python train.py --num_hidden_layers=12 --hidden_size=128 --num_attention_heads=4 --num_key_value_heads=2 --head_dim=32 --intermediate_size=320 --vocab_size=8192 --hidden_act="swiglu" --norm="rmsnorm" --norm_place="pre" --norm_eps=1e-05 --positions="rope" --rope_theta=10000.0 --rope_fraction=1.0 --qk_norm=true --attn_scale=0.177 --bias="none" --tie_word_embeddings=false --parallel_block=false --init="uniform" --init_std_qkv=0.0419 --init_std_o=0.0 --init_std_up=0.0419 --init_std_down=0.0 --optimizer="adamw" --learning_rate=0.00357 --beta1=0.9 --beta2=0.99 --weight_decay=0.033 --lr_head=0.00582 --warmup_steps=305 --schedule="wsd" --decay_fraction=0.572 --decay_shape="linear" --final_lr_fraction=0.05 --batch_tokens=8192 --max_seq_len=1024 --doc_mask=true --train_tokens=92240000 --max_steps=11260 --dataset="wikipedia_en"
Each number is 500 + 50 x the weight over its row's rms, rounded and kept within 0 to 999. Layers, rows and columns count from 0. Numbers have three digits each. The size before them is the row's rms in percent of the matrix's.

# down: layer 6 MLP down (transposed), 320x128, rms 0.191, rows 238-304, columns 0-63
# gate: layer 6 MLP gate, 320x128, rms 0.193, rows 239-305, columns 0-63
# up: layer 6 MLP up, 320x128, rms 0.192, rows 239-304, columns 0-63
down238 103:582608479573481484482629522477592617526428438475521501417541447497527560537430636427483433523501490575514444431545464520474498571471489506493539567510445607496445470426563472601432567480503486
gate239 101:492472478422442496521431453455527446539514526552525530562543487587502489511492474482482517486474428516450559497488476565487529517471516466516534460494517569401461502534499547447587509537519441
up239 100:456541528491496597435441539495529440471441521505417582536479514537486540559485450531438537464503466575543523531481536467464537544386493499447519527525494451529535496546452554485601530476601489
down239 103:488437539426447483453483528380517405541523536465576546515498445542487429519498414489468442466471416525547529478621577510500446479462488529559546415452434522393542466503517506559476528555450521
gate240 099:500514436474421503597494461518519440447506518595467532505460477532476414400564380535489462523490570589586467498487552534487472494436562436558468437504479473422533497464458497486574511496570432
up240 095:522492437491484570479483436493553453453521567535478515495480451591511453504537473507527523492465459569613589560418496509507434453437510507546404475454499524480504528395542514579582516487464467
down240 096:451574599527475469502535514431583529511453434439526415480556466555567548566575532495520461436428445471443536438483555479538519482506542512500480468433509492507447547522488490546502595448470424
gate241 098:518506542502439498494522518539484527448488514522429531459456588590469457417364451486427522488502457588607516414569465466532462483407628469526560403420634419447553478493515514518492506433541511
up241 098:415448505444461438522437528511492586474501474496538524516494502513538459499439512446528505544525512527422511491457569489436525533507527513556622470512530530590416474538536490579582497449430488
down241 099:489468474504517514469454594396457532430478475357348532559550499500471454431527484476397511505497449495460518511403357381521585475545535540512534433534529499522478452521485497475432505491583543
gate242 093:568566565521480568586466476504525488462507539539576551526485523547427517549518464476556408484673529522409489411558542515488533470490553457513533434508568531502525576500556477444552561524528442
up242 098:454462546556517588448424486465522456464566517494577517589514497605482514553536506531558570476495478490448542459529576501466501615475578586557480476522630519465467481586512429523512501465432480
down242 102:494491496553411592439443558474453440574454547493433525522532491482505547545557454416466500542489500508522546490430499412459465561486482502526446545469528480494453565500390472486489487394479557
gate243 100:499483503432431516520489466437497457505535533601470483491423497516432452502417452560595455483616542495517510453505438466451474474604540428535485358520456556529517511389562428469466505418544546
up243 097:458462491485567508461410457509622472471484442469594577495526486539560481441454639520575532539486405491559472490475505584519523479505429579391526570494527495436446503439477431626557473465550479
down243 098:479475474579464573530477384590496475478502479578440570489473502450478553550508511482513538620590608466414419456617506536414480393473508445510482541434527488499539401445617504526473571486514405
gate244 107:457460569487448501489510443460478485575399419466501448493521591421508473443455453500531477486519510389413472421468507443526599522558530391551557524518517391536495491532475550475581536525532493
up244 112:551546572488487639496553434483472519470403554420478473516498483469503549535508530437457541486530497473554439483543543572474504434480515477535526491501485511516543462513476491398545451513507426
down244 110:553526502637522469449464470537446483553490576484521430534509578465562473514451482528512424547532500505495518422533436498442522464481566482557407463537435598562430444571521558499511553423474483
gate245 096:474562549344505488433452522545497514463570382530444498522538451536527503587580498498476480498474571463550470582398528509472602550526466496545533491546455465439473531615504570540521537586459502
up245 097:486542549377526485531520483573597462512505474532411522477530414565479472503496454525505522499593541418555536467552509520480531513489592508531472437532533503509583557492650547526505541607507515
down245 097:440484489498517459507507481475428521467464536500436514549576526446489589520519482431461465515559368557454501466555542541532406457464461535492502448556522463511501576582512511557487479440583536
gate246 093:551433562453449489566476507502458449512518500563460410474484467559523495494532532545541553543499450509373550413442489428504475411438511560473541503521553529428380520552460494595511403566491402
up246 096:508563448533597515499479375572512542415545507521510429425491571528461483466455516584531481504548523586511431464614493507504466540514571483491558449488468436523540481457489532490474541483472592
down246 095:591419516473444459514462439540466456568453468449398483517442453489436573476539524410520461499482492534504469484488429634581600403482486497456447538533537497490548567500484501457593461480567491
gate247 105:532514504489432462532437530511487515479438582511497456576442486515366511473477497531569580575578534426500504486534475548421465525509562538554647570429547436506540465529413427506485465468468506
up247 099:549448574440468549507498580437509606465549574483583547517454544440449417577425539389570458470531529405593534514480499528556509484560467518421549496480495595496555431493522540566553466499532565
down247 101:499500462487495462504437558522593551461429584508561457527496549441402552470480477478563546535500554476508527476568458486465503494416493499541522436427533441472540622464438482529524522599416401
gate248 101:491514548516477469514536417546480518442458487563517533417414605551461498433452497503545539567602537459520527431514518516448463437573554449500520398516487581478483510416494464480527451531570436
up248 110:499486462588535561487533501504536505502555488531535460555506573590439494480465460489497421503644509478415501433583494514521444504468613450469535420469462519486600523414472435491458507645606425
down248 105:478539447534553614513452507491598509509528431403501436501437478554569495574505535501448557405521558494494493439514520537438459477438558436452431418465369503541453529556509471527478515447550393
gate249 097:521512505483475451516575449469473586529419524628611535436513479529528470547563476609492507520524529430462482427481607472510560497480540373504516456522445566464500491402541459477461550505473448
up249 097:442576426618546615521484498609556424477524484519433505545549503514478471489473428457464515544559523427510412497489555503481554504496557511517534520570453555466425570486491484584443443457563479
down249 098:546556489537487497582550478629502502528445531478515465472447504458587547522509502452460532601525430465408537403463588448529448438559544473564522539499512465554502618433591481497484538516367458
gate250 103:544495496469478521540560569497470520545426432424523535540421666458592517457516549589488494539464545512470417498530493450443516518584496439535552528533525359542444504453484542477515467482487465
up250 097:594383515489464521554521454410455567613567560438538457563457403518547509453552527551530551512479485472444422512529458609488503457494507470434464556569449535513525499556544449464411538476532456
down250 102:579527364451535533516497546591563404470446506548425460537449555504496463491493536571584537571453449528503455545475463543439505431516563416483480530444584436489465649504571524526487479474523582
gate251 108:530511532539431591548537459538505555411595509508532533546504546468462573449505568515501434588589489507516477451519537532443544524520563445579547518528440473506498420446492543378569550478565528
up251 104:395614447468523536523527578512526477529362397443487550482502511574430417503479510560568551460515574558511556491427489449555547493494461519472481535460486509507575512457499456496482569519504531
down251 102:512492415481504508442507604546430536434496432517566492453604534514423467541471533558462526425497503492527532509472498495525506587520517447534491478527561537485619440551553490527596325487518484
gate252 105:532440490358536409522463510519490491398475414506553464509468455465457543516522502440514439458463549561453561495515547502556539599447540531431515479545474407460473450427413462614547596562477400
up252 099:545512434506450492452478422514467390564483603542464458532513518424546473548507514569523489552498519433517372507533472487477471494500485467454527510538447548526490484563512556472513536464578489
down252 103:469524521425502552477515459590467519533520502397532503456493404471403503469601435480447446517584548485545505515477449449488462456511611447495548489462523442522523614524453426522577478530490585
gate253 102:478532483364468415528465485525439529546410372580469485472397514512524536534554456563479402497484480499543513485520483478491483521520608512520477550586474409528414484449479520490499538532555512
up253 096:508509583483422545451505538530560468438579526544568527552542545512475391439559475492511553556524676471513487437496531502401511509534474447557577480465419556433514475518482435470519525488571393
down253 095:491546522450423584516508458511398611447494481568509512473566565526489414336460487537482453597632554589511553524553534511425593544506492456520544518493523446538383530446483486537453476506488513
gate254 105:545465515543428482565513422558542465426516526634511508475482472493440489525422488561478419527499485512541512431515487493474547490566513482521491469572550443481538542471462549434540490448571560
up254 107:498408606496516486458476552501515495415441416536445499532492495509453481550448485395535405532533383552517472496463483591503499494524507371527567479512486519487470487530446461560494426521510491
down254 108:477469544454556501539484508423471481363457540554498496478522520567490474448505491457550446408532452548475514568452454603535411472438487445482534459551500442561484573519486551564637544509537539
gate255 103:522507502515429483504425531490437541432586569545542462553468512396414536449458490491522485535603476509451503386497453423502543448555423493457563468536523446542529561420422536530525486511507422
up255 104:493493527456523423470446381443429540530495523514598400430449480494565554481526466464539464485470552508528474454528444420444451446466539565488535462506489399517576562552489421568418547452577489
down255 105:492564482459442495471540472514474458466508448490486612425527493381552486461456458547467510554460504528519478522457498510458486558438563607464468475510587505513555585448496456494449536488483480
gate256 092:474486486490457495504438455486385431506480457493483584493450540529567445569448443534499513550542466492532517364409553496530611499471550421562525464484551447421498548572483496540573529543601569
up256 096:500457435431439458454486478474373461461558451404547527564508514493551479559510612456434512498516524566575581526500448487586458485528477447519556521430458500562436473508527435426504564539422487
down256 095:570559528447534570543539452465546527492493404469566418538453454486578431384595546474413498420417487548519553481501488480437399509486568578482475501506436498490500398540520494426622551545444440
gate257 100:569540521536469490503474530500417541515475566577560486618465490493491494542417480501539477559546514492504524474427450462417443490451587424511567448496514411530426433487443507394542566479571493
up257 096:507471480452445525483509526534585493472446406527413515437515538505452507423484567533503553530483527482566502535483577481605471508541494496445422494535567435391585506496506524547409413599512549
down257 096:476517554484528525557482544581554539533474462511541498454447485513497542462499524560528456529561480499501472483477488460511479466518527539530532657565455539435551507493423551458466585487488429
gate258 104:520507472456480487556558500499571601555487417594518485434429562557471459494469466517495514545568562497497462470430512488483564424529522417524539474497467493467441536375430481551523447531572412
up258 108:519620497515507503480487478473593453489503509593503507543492547590579462489462504482517535460538479383471495444571602388470616456481537400429493458460506527503478520363520483477543492552438444
down258 106:477425517541528456460577491531481377457514625563428536455366494563493561530470597582495496529561451549492538435434474500579406496524426484505440442439477526509514587535548462504484469482466417
gate259 096:491490595462433489541455483483518414508461427547539475556503419493554425545411590399557415528538475447454496470548481540425538576512491491571492400504526563496557510448410369547542549597551489
up259 090:427442542533514476475492354478549599437556654407456593517491485502594493560468530423615486499460514486568469473506505536409513612533496526531404429441495574505477528517470514475461572449543549
down259 095:528431357517513434449541530426502458529474560455467480492527515459465539454500501497541544515555506549526521553483575554484417390565451519474457526541488518516497431632580528456497437465449536
gate260 101:505392468441479575535492520543489498493443520531462513506419524471503505472450430466540461529499541535522503535385380513522511485460468527555504581561491375501468590568435419532544540517441450
up260 094:527513512503513501481509462540393583469502500531570557425570485617440442517540485549517419507530436535511492471416560535513484491508504488513522489560499513444566494464527536475518506456485566
down260 095:527475477556509454565506585463459582537437478561587553600450566502514562488433487539524454569535482471508436451431565513547520472408571529520601385641562496522459362513475496494543476594510541
gate261 104:475578552394481500503453438557558451398423387463496495357493547411540501479493420457514465536483515502504438507453479541529429443482534511497502533444433410476405525470442442531478548479545448
up261 107:566439521479547503495521497460443575563596509434479583566512517448579496489452533521485422456460507428473429519522471489373497435515444550527469488620550483511474490540536577434500551418450531
down261 104:582457542462512440503511519573431550582546505522483540497573549495475446397486383493505429475464501509471469559433514515530434421530499571469489608517551493482490518556449579510473545516440589
gate262 098:477535520426471401566561438524479537525508460552399508502532565497376435470400485474513578465472567573502469562520549530522589487501501504450569513546543486567526544427536521457582451506505490
up262 100:457479411535500568545603550352480559553535507433509507472470511499528548447510447509499571448598457539463495544496527530526476539448518486511471586496460449441488516490478532383476485422459544
down262 098:543565420479501520538521541528566551583478585536484577479436501512552455436490445548556491551507498560475526435464482494414530584521554510531446422530414468441456514430508462430464480495466442
gate263 106:499458482444463534517535631537465579451551476459511475579479408500570479579538432575551528548614556553545487472438481497493625477450525486588476512541502550467489546465432547472531497482591479
up263 109:443471649500561505434496488494582514527557449518579491485608455518485513525506589585549572460536394449429521553446422522544475511546459503485499479478554553496518595542507518484542478555560493
down263 109:529427529532535485538513423547453461519510489473424434443477519420436521565501583433530447476539409501613492430503585427568474541562490632406484406500445505475522518517585366437574505527503494
gate264 104:512557451534488423565454485571492489488452482542532517481398425525475541503397472551534513527579605426574501495517483473455535487531570502581525468461478483438437465517518426489436466532498478
up264 095:513542531464469544485534509353600537500634532535521499479543509470591351463530502492552451530464528529345568450524558552502378522437578437506478515521542493491467503466445551563498517510499561
down264 100:455533528480518591586461477611470548422490451545510461518558569513426460470496506537522490543561568470459524585562565511492529420501600409494506509458564595442462556500418451502507540485499443
gate265 099:561616531563514487515540481529406568605502490506513502518470499529583424475549504531474488555507530418517523577473525514474531541422499495664479490452572453459483510491559407502635503504537461
up265 096:402492532483482456460396484515481459501536459578453482524408547431575489552534474521559473494497477436539562509498434506518422533453467500379530521442582479455487459559513369569529489536466406
down265 098:472449489490457395458432477508571520549477557591520456542460401556545437464524502479503497529389322442548506545498541502512503499394499381487456475467484472469480494581505545410536449488582443
gate266 095:396549568458458518544509575517467360525603512532439420519417584540434545471558511512457518545473516457560629432541522516498475502543477478449516441509481519430498461462468523488568483594558473
up266 100:466503529509472488572530494510465413474511462498493509552544494538471632539561474678449432472478449426477522474405601470545596605499406552489574537543452438498545514490490518385532512521588524
down266 099:500508485435464535585450433344497518545533524562537553531548566514429485531504535541513530436573592493493414501521544494515557533474536522527543431475522568519520533461473548499529543543531538
gate267 098:400500548496449359493383471559389540565571384534475501585453577451464535520593493485488555532508444446540554484501425553532484515523499543515443462544494479468505486462507461510526497536534531
up267 102:451560506459491551512493473470524574556465482554429445549509367592511478484549502461491476483460571423488488520430460562520511491480568527484481538562570404410461556583457459486472512519529459
down267 099:424504545474431493574638523489498519554484591531501466503517480608437511635506510614528578415504458497453475504532457440563454521458508471596466622542491517480415459513563526571489520486401495
gate268 097:540546544507448544563430443545562419503556498559553417446426466495546416494416410545533512489492535579560430535496513549525585474508523440579538483507483527420573461467563526460537459461539390
up268 104:488552427437481561518507489444496529505556567546505501406530533552454457455464520466540465488455519502500605446531529518425647482626515484460583436460549498386449526501443552490473456541512494
down268 106:452538533541535467485419482447592477533405455486435511453521527512585570537543573587551535509507469492510463485471449530553517538518431464527398605529402599577468406505523476526468566530490482
gate269 094:471404537484464542530525572473591562446550482531465444584504438519508542443392523562479525530457516451499482465527477504485489553587464447532607531493609546429555486512408548445595474540569433
up269 094:428531406572513530534550520510430564454444551456550404457571526529464422591564453485479475462494612601465408437440602551528466488529433491404491526539432448549464523503488543448437543500507543
down269 095:544527542477539476514528460559516496585534464519576506469557479475528595487474449486479451458467406558431538444605610576524579588511526545494498444484476514438557451568535512482498537476508456
gate270 102:516539502499469532552409567447442477436427505412579568541468538484525524570427476497499454510550526488544409399565461463522557434496431598526630513450588518495500484435509464426530575368521453
up270 102:468538509549525433550544544555542470555490424562557465450495471507436471528538464529521565480511366491572531574537552422406557525522531497547507470598485658497564424481453455472554621495441448
down270 101:512462446564564503472475511569506540527470550445482509429507526478425511514484454544494484454512515462464494507480467482450482494491359465498461535517525534444524525417619551413525453423501428
gate271 105:567457543489409444512411578483440483479463558382597517406456538461468550522491497585521462532504574482493507521495540571531518494553563502473600548526494412441459582551460431489503434522458461
up271 098:544546472508483546407453498468609527469491462498517456534436543491573532527522458583357517523477401418463400430563495413545522562399550467485538487507549555511507531519497481501578472445485510
down271 099:497512448480561529451510491463572425545491518574466489497494418517535568438570562532460448466463597551509538546473518529478451428481477466529387434562549486565500469517562521476504564476510519
gate272 099:461488570487488516596449559500545476487529507469521464502511514513510501461449485584534446505513523582577516407485454552456457455453603525486479457456568559463511479350475430498649441489585534
up272 099:541503576446514642537488568539440542508488566476463487416492433497468492511538521491606485506501468504525553463538490471597446444372420445475510445498461466398566492530586393506538551488409533
down272 101:537546569555447504532459554412529362482573501552486537611585467431472427550539566491564490538467447513563405459530450469550564509461479484503471497594483534569542510501466587559525449477537486
gate273 097:555579579494537503544495453592517544489575415468471482461423536534544555626557440514481476517500536550581521584366487518521608499507511456530442508535496451534519461502430523509486458481414486
up273 099:484539428503490478504487540574493523501519452470477495539486511511501544525468464526434484534510526508479489498380485485613458449566541429480514467478527558595417499497519588481448461522419425
down273 102:481590537490531473473526511440465499464493467481493473498457555565456491557528551549517420583463468482416502420491496527574490533438429552529416472499471509517553366477465532515524571462482513
gate274 101:451507558508502489604479477511450506492558401526452577446542563495395554496528531525492560538639546452474483539423513458412499519470629477560505482468464577479491524507458537485535549550497429
up274 096:529494515518487494440491597515478528536474597457555450552520471484583471490472609548491467542410478520494526415357436603511587435496549529461485554511530458473513401497481510509541432497485502
down274 098:499511559536416403494537479547460471552505516456519496494457494426432565567485505558492498474519561514506524537555518526482436589484401532575553580542499488517463605429503422537455490474528481
gate275 096:498528619484498481557518579502522487407514479509527507473517507478520617527595479580519556507537542474569528497489497413412485600489556491523406531558549418445540524511541565532492648470537523
up275 100:496500433534515520514523463556597530505481531480476471572562531455543441456503368449527509576564461531599509516481435557496493518543515457478579438481485508430492536528517496419484477599551485
down275 100:472559535565429567500466619564469460450586479537504514575453459465450595492577526540488478565517577516453445501600500462442451552498456540451479496606466518476536489468484622571495475419450617
gate276 097:542438556436473452520515470488548504441572502478522463418537498424467484543556506491543555486513525563564475392499582429558556542577561500485500508622527479592501571505438542530440494505540550
up276 095:579450500543454584461391459477434547452535564528519533499483498549443486544533440447572481495513553474500518405485516447489529477569516439451533429549557544527494423538525480536501490486480552
down276 098:379490573560459547559496515429493570469525456388441445530566406495426458515478409513466556438473588514578585563491380493523504528505505482500522432492559530454429601440390526523593439501494598
gate277 098:467490493511417435571538518511543477465562432495471436535444484579445471462510489492564385534523531450585487384536500483514562512488516455517497522541583477475531462503554508431549588549579345
up277 100:516496582556558589458499487520491515484342568477522530489538496559583516496562516589486540478493491542578514493482446532493555565446485511462432452608530533517462524473468566551517432467447594
down277 101:507505469460487539478475484602443487540457459499486436489459502508522574419509406539559491663533557562544502441546422568543499539518492528494476456500526589438498461563577536529529475495493447
gate278 087:448551490501446574532472414478436503546518472422487529436507464577565514481564448490491542522538442420430470496430506538474448448441552457477430510554485567512485516385414454488538537553477391
up278 094:469560444586418512471488528500514503497571399470498491434464556535491502519443418392518478535445523402406470484447556518431630564500535483442513470575439523485440461493531444451458480517447494
down278 093:558558517483514502572504511399567600497515535518491547490427483393495459573440611555541520484535548604550502432525552431495458483515571414504446541497475482485523473494569509488526494456482501
gate279 096:573535526538507539564516560486448517490477467442474524456450465554513524460526477486465521519454499508436472460460565495366472471609497457510514570470547388458358494506484507557560490587511568
up279 100:547549586499492529483516480537496398525536560517537503466564491501423382486550449411469534528453540504563469501556626459459553592613466518547475514391517551492497568448524515453409554487536452
down279 101:374475545471510504506568468502443467551477517486555556444587511507454456538522537587497501445452552509529514599546454467528533459463494475550476533490469546498451355475508534552519569521458464
gate280 095:557535504510462530559421476545480456518542602501491445582482562497445545505530457505500465561478527500483532402516469480583413402512408344534535452489604397406457532546533550515508430544546467
up280 096:501549431506565507565578488524531573428406462479502504445594388517421500593566450465538511483565485481561490564393496495326564512549567457577516473478477589476546519480479485505495501419460537
down280 095:520419559504548469479521448558433557488478437546491448497416544529481531469471492444485480447452498554581471483432546605477456458525551571463572434515549490392486528573598413626447486423544420
gate281 104:550466572487472509500533454566496479462397498520503533490537503520487573370418509468442522587478537525504419445422506498545582582576471499458481557494485454547485499468466517482459427511477497
up281 104:524417587515507437474562564507461509562473455507460527504541474504440475552493477475544495456549459524430566568475511503442478489409618512574472485603564485419514478474448571516503586566463525
down281 101:521557419467443527548523542547541568499540546412497462455432515478536544504534343509507487474623499499503457509507611498496522443513521466502485595561517533423558496575468570417508553539520475
gate282 095:475475554352488564509462438459452528525472505580536406482514423537496557588424490434443522465506446502485482510545441520548484564468491503543532513444599394476616422512448565455484510411455556
up282 091:451541509577495551525508453445488558410580519521460467453436523504570516517534405482462554517475416585551549521474489538521499558502438473550625460501499535509445464524528424508571519534471505
down282 094:527504533512483555513494487392449475485549519611426623525515511520509450509484522481567463462530497564484499586537494506510500496444570528447581528414399533455512486471407499499458436482475423
gate283 093:615422419521530500601419435462525597512464508528448420452470436579467504460428491455565447468538535466456476511505470566519534384422487473554515392521553547473409553450536464475527450520531530
up283 097:453507395449448484498409439519518429565540552501441507526444576512518491523493495497601476546531608458470452484477540522536450522440548442497561509430465487437411429488504396512396576526589441
down283 100:453451447545510515497499515549454533486417498497491501565545444539424591443527476572525514512479522456458564543437436503486406443547588495493527552510527517529541429468473492506581636422520468
gate284 102:471464469476471536536440532543557527537554458477557450509474444570564492460449560562526495562582493468511508478535528472469497454557542493580465489538468554438497484552500491536514501515565488
up284 102:513437498523539545461498535476514534528517542542577530469522506565554435586486579456488569508528546496437431548606492507450551461531474512574520451437560452441408567533542507549368540378533576
down284 105:577560408543509498485530429418514449479534526486420485546542596423447516474418568473440469465555479501527586519528482555482525525473447564510390514527435506552473412457547577479447557534501475
gate285 092:489542584508445502537427539505475573371470536535530428385509505403545503437554582452505532575453504564522517545486534540509467513425540575396568454472521485506460477562455483459557524523587512
up285 095:505672558528470546407454522474400546455541438444507583499507419518534491473587484507588462481424505437449551531475433452488578603500520544467461524495559470510437528491496590465529545494425530
down285 095:396449524570535573431518477410511414527502458433471522520497528467566523473541506509468440481453575408487491490498509548508482513526458455543464451424477547506401412556515551489383492449459496
gate286 100:465556537499471479536514410567424527468539472578449420496429524477440434508472485476507498584518591495562480537504526552456484430499532422437572422544469568434465570482458531500486420460623475
up286 104:528527562559571506568613447511408532483443551434491485467453481563471621562523473534534538504576478527516477511524498494493474475447505531373523431625510566483509562527514480580518469490495493
down286 103:506474452507490540431529527481442454525445502420493534466510487443507534477564543588517545501561471506425466567474492483451521501472519450508474527523527448473568471501564444423437521500347395
gate287 099:418589531493532488453471547537527581480528484543529496478521504477424531423493511539570564515545541563485362463548613540546506559490523477578559581497532440463508562451480549414547521470557499
up287 105:486404452463558383546488473581559466542447428481455516515496510531478386486479545520488445453430572547557564496522495539534478486536443523433513478534485433537556486536480521517578437444517525
down287 104:521608483506556531492510494446544527418450442513471402452439463568488507561447465422483512378442513444513511439498482477361489521415447517466504562547502453499468347417468538474505562434493543
gate288 096:475510458473420475446490503561482552528516405610552458494454519438557491529533495482448419574464488451566503477438558587569501539527492497482491503605442586565450577481480524466515563624516509
up288 098:516492453489491509539445517469617440487572467430535512511479563450518473383555529372456523520523537568512566477476525566485516518495536569590462527442514451417504494532549476483444491520550436
down288 098:433410479478453393427464529583495435493518558544514527521490500482525520545480458498425450477473448443511476539516585550495571422497465572517520498457418516580425508575518470493395482407532512
gate289 100:527527548561495597534407471535524525535451518523546525477439474515547518488525438524495533564500539480501509552512483527490544485492452497470469458576509508511458457464552542324575451575528521
up289 094:494465513404526467536469502511506489487475526548481363564520485514543604522454627510449462460516430517527439514531571512583458587465461517555547425406548501450500528524530411546485558410525470
down289 097:429488470483462508514547472552484477440489469507474553421539504484551456505610528483508458548472480521413437441503470506461482584595542480436660511455449467486559482484583416535515477479468510
gate290 097:604522495491487571564471410501501441434466565521440546545437471432469531514520533465467531509613477461451487417446487499437460502621494532556466444475547542470517508459481567533505549475596534
up290 095:387575466521450470545467475476542473459571570523494437459447443551574573537563525487451517530503444533422504491393487472432615505434544544543490490401426515508406457473570551446487526446511463
down290 098:507518540520571487500438404518429519538511485445485529592446471458525534440536476500551438621457535491468525434465450452535462497501540573498533440453484503457499449465489565483449527596544467
gate291 094:568523478451504549513418447511516594417514528542508576493491484552478542529545439481465424507504573518461440489543548500465541501498443351468504524576446472493490539495512548400509494519528439
up291 093:621525418501488535540556523486491455503561448530535448558431481490475509548604593547502548522505542474559479525456488594511453504496576530542534445539512541422517477524491430489558496498617451
down291 097:512506387503564446453449450554515482473454562599430543417416514480521489387500549524547538571524476506438426484604542479495452556556495449448516534560494495452537440500474494459498519455451448
gate292 100:465606492445478464509453562566468596407408393443504573496516503491486500548498515469496482536525535476505394588446607528417530477556461544527533592567505482562505526459511494456525509498487445
up292 098:490522537479485608525603486447507476578495485579490467502457479536493451484489495530532538447470462543541539465530408406630551560413591530508491472397567483417443486540543460529509493429530544
down292 092:497520452543410356496522521514486654481483468488509583509406479479545542528470527514542489665516511441545400549518537461458571496519440527489471588496433392508481449485510501491458548548465499
gate293 105:512471521506435496396416493497521390433444470572457398521430520538455481516448432576437508545434486440459485512462474503440455511571564485466536518537569534420471483511445476480538593480472445
up293 098:441580466460551495509553496512552467438504499478511527435511471460512483475497491486584515475514604534509499437516524401542466549515430504479442433471545481579507467551476503520458546516477485
down293 095:553476436492475530540568421506500528540486578493471480517564518470562628359488451489488488538541390562482467557467418537491493504572551529615491489524482490561515521510496528446509486537416472
gate294 101:524573472460483453558525506570396492445523539575592549450516477499523520511485464572589411541573515393503488554504471520477519505514547487564533521613591496486449449493516433491533630509465450
up294 104:481539433501577500479541580423474521473459525541575514451569469561582582493499571530571409390494514491456529599531471461528461577502515514476437541463510488502540435569629432456540642447446506
down294 101:513507463537488565481518556661542442571497423455463523587489493500544449554539499474494525624549521535486552450425535466511425495595426449438423467440438506467549484558552483494527430481478462
gate295 098:623489554424477501547489387522526606399421473407587547477532526501462438485514468531481475510599509465464517531497589530484570571611517534517547454649545430501459511535507577508556509498467463
up295 102:493410536509537463493491446545504570410490454468554435542596622545418549524527519580425485482542488423462501570574615497478495474522501546464503462641499508514493482528528532549513443541460471
down295 097:498582497505632575519488504571469464536524544499579422504478434522516500483558428442530452375430537527570519478505525513422392471402591435454548410486440523480477559483485518500483537520481428
gate296 095:554559435420407425515574521498491523451537410419463492527494521505523492477487567438533582523510465522516507503489495472533501520530505523487605547408473505424462525417430533494509510397531559
up296 093:450493482439510493527566471486550529484558482413532527580505449584477431521461516450486518483400504525568392601509433538456530585485492558512455519524465514494568510450442547469511448480494516
down296 097:514538444447514492585467585426475439549457489446438478463511513582431445514577505497554536417537598455544517512576447431528507541489468471580426457482446481483561519591492580471464507522445463
gate297 098:510577479464434446531542499476500539525493464587453544455443440496562434522545439461465452491462553462459510471500479466436498530549461505496446539512460494598502584433581514506592595527491517
up297 095:548443515487508492485496468495440467519517531514537433506455557456479549495464554484537547474440566502451366490496539562623383560467518526452442494597412511504418426537449579481346467454506549
down297 093:507564465506497497553467487573495520446446558519449554485463421533486446477553505499419481518500516528504454413477485465425582491491460455543489467466481544530464479460610476569511543512454452
gate298 094:514435587469528423586530498503439527433539481481515487440552523502469461550533513515506479500514416445507459358429578594522424552458523552439411464538517487471575405414416505462555498535504546
up298 100:461501404483484434490515550446487567562567487482525533499518530495443398537475546473477473493488448411291554496433507556523403514487456541456550410489460472549512435532526475463496464413483563
down298 098:478478445477515533406448485507543512446479502544506570526572505460488539437483475567444557349508514544432483476515465499496500480566440539560487500542467523451427375515488541579504407489478586
gate299 101:569558452452485508442517465567597468465529507518566549580552456551548509507456501467437424589517500409530491570582601505453575490550481577500444529566598393460480581532550463496500535527583430
up299 095:484448543548517513471456461424505533544493537472464535568457518503447481427603442526522564464565431485461564478588499508419536449567426524488481412486566611525442537432537451501610415453561533
down299 094:457554487548520567539428484539507563518477470539410470520456482494516486566519485483524555490478677547552481552551501523525518529509577509587427487617523535452547509536618561490540484472407510
gate300 098:470547542503461467553363544509455530542516439550476545478445518491453521522507545517605503584548561451592505541500451474481407518521431400552556516568441499444394451487399462512524560519489421
up300 095:541512572610470532502409525471430483577480523522486473609445554515469489588576510449612558558471558454501544511499445469490478518491436414459527419518453569454441489483452535533516495462533470
down300 095:482465503574446474403459486378524467565518525492533543453554464584467441525555462547468580506590454496482559530467499475461529580401406506467506519480456531563471447454538475551547424414489522
gate301 099:497541562523474431513564544590560530487494489538510500561569508497510393536462464520467522564555493505488404467487519492575554516459546406568485619498484441449555570450493560380493487552541528
up301 101:500599446479510539540520540473449443427528518462458542511486461530436613452533489506523460508419545489528575491579498375555446511528521504445477535542387484497477495497374440479530511540438505
down301 104:498562492446459535504449541557557479576528525536470500517469508506586607526487419537524456510492519554516489443552459424533537510422488416512581544501534548580456608515422488477484510616527501
gate302 093:576541479441433566550587411452486426561489545462491512511527470511528475496466486428579619489514433532448465532439464505559463533444499411467453470527526479488433503435487493557581567557565578
up302 102:432420530500493489511493594434533530441552500486524433377523484462552569507532545499534518438511559447394578407455435559558501592459495502478452567542499495530444527601586464554469543432458488
down302 102:513490554532599426479462543523476475454480506453538575525502507546539479505545609521514492370520581545444502564557545489528525508563450487464469628476466506453561433590473513413512430497505423
gate303 104:487561504483444412455454499532507465527445529543629577413535584473596443443501482436468463529448473602542517548417517449533515494526488448481549524488530547475501470525398500394501638473449479
up303 101:489457472397473488539493508464557402539412481453499529558478502435561507573481488445498441471423547520459508490584502382523435453443575455471602515424465524523446521521442484544507506433545501
down303 101:519462548465514555468608454431528504463529429555450458525547502517504521528498470485561554417517536438430542466459433486443480492508561592609464424566519485437453512519527500606462467600485465
gate304 109:515525521580463506619570477610448486432407529579481612504495478472453513488575527422499456589563561506478469484399498407502508546543474465502507462491557440467484516497493543504489449533492509
up304 105:547490472462467520527591463439398537509548514475466508439469476542539481421451433354552484525508508549457517492453505473577491442424513431448416500548388514475498491534435431527442523528472485
down304 106:545510490483530572483487536534531489468448472539429462496443455574378449474460562477533528610530514433541499494404466512509518489437503512540439533475545484520461429518464587506564492570467545
gate305 104:552488456551467524557455442457502537473498517558447461482451490509438523508523540487614476555579609452529520464452447588406436500494499432560514466553621391463482520434521571482566492524491550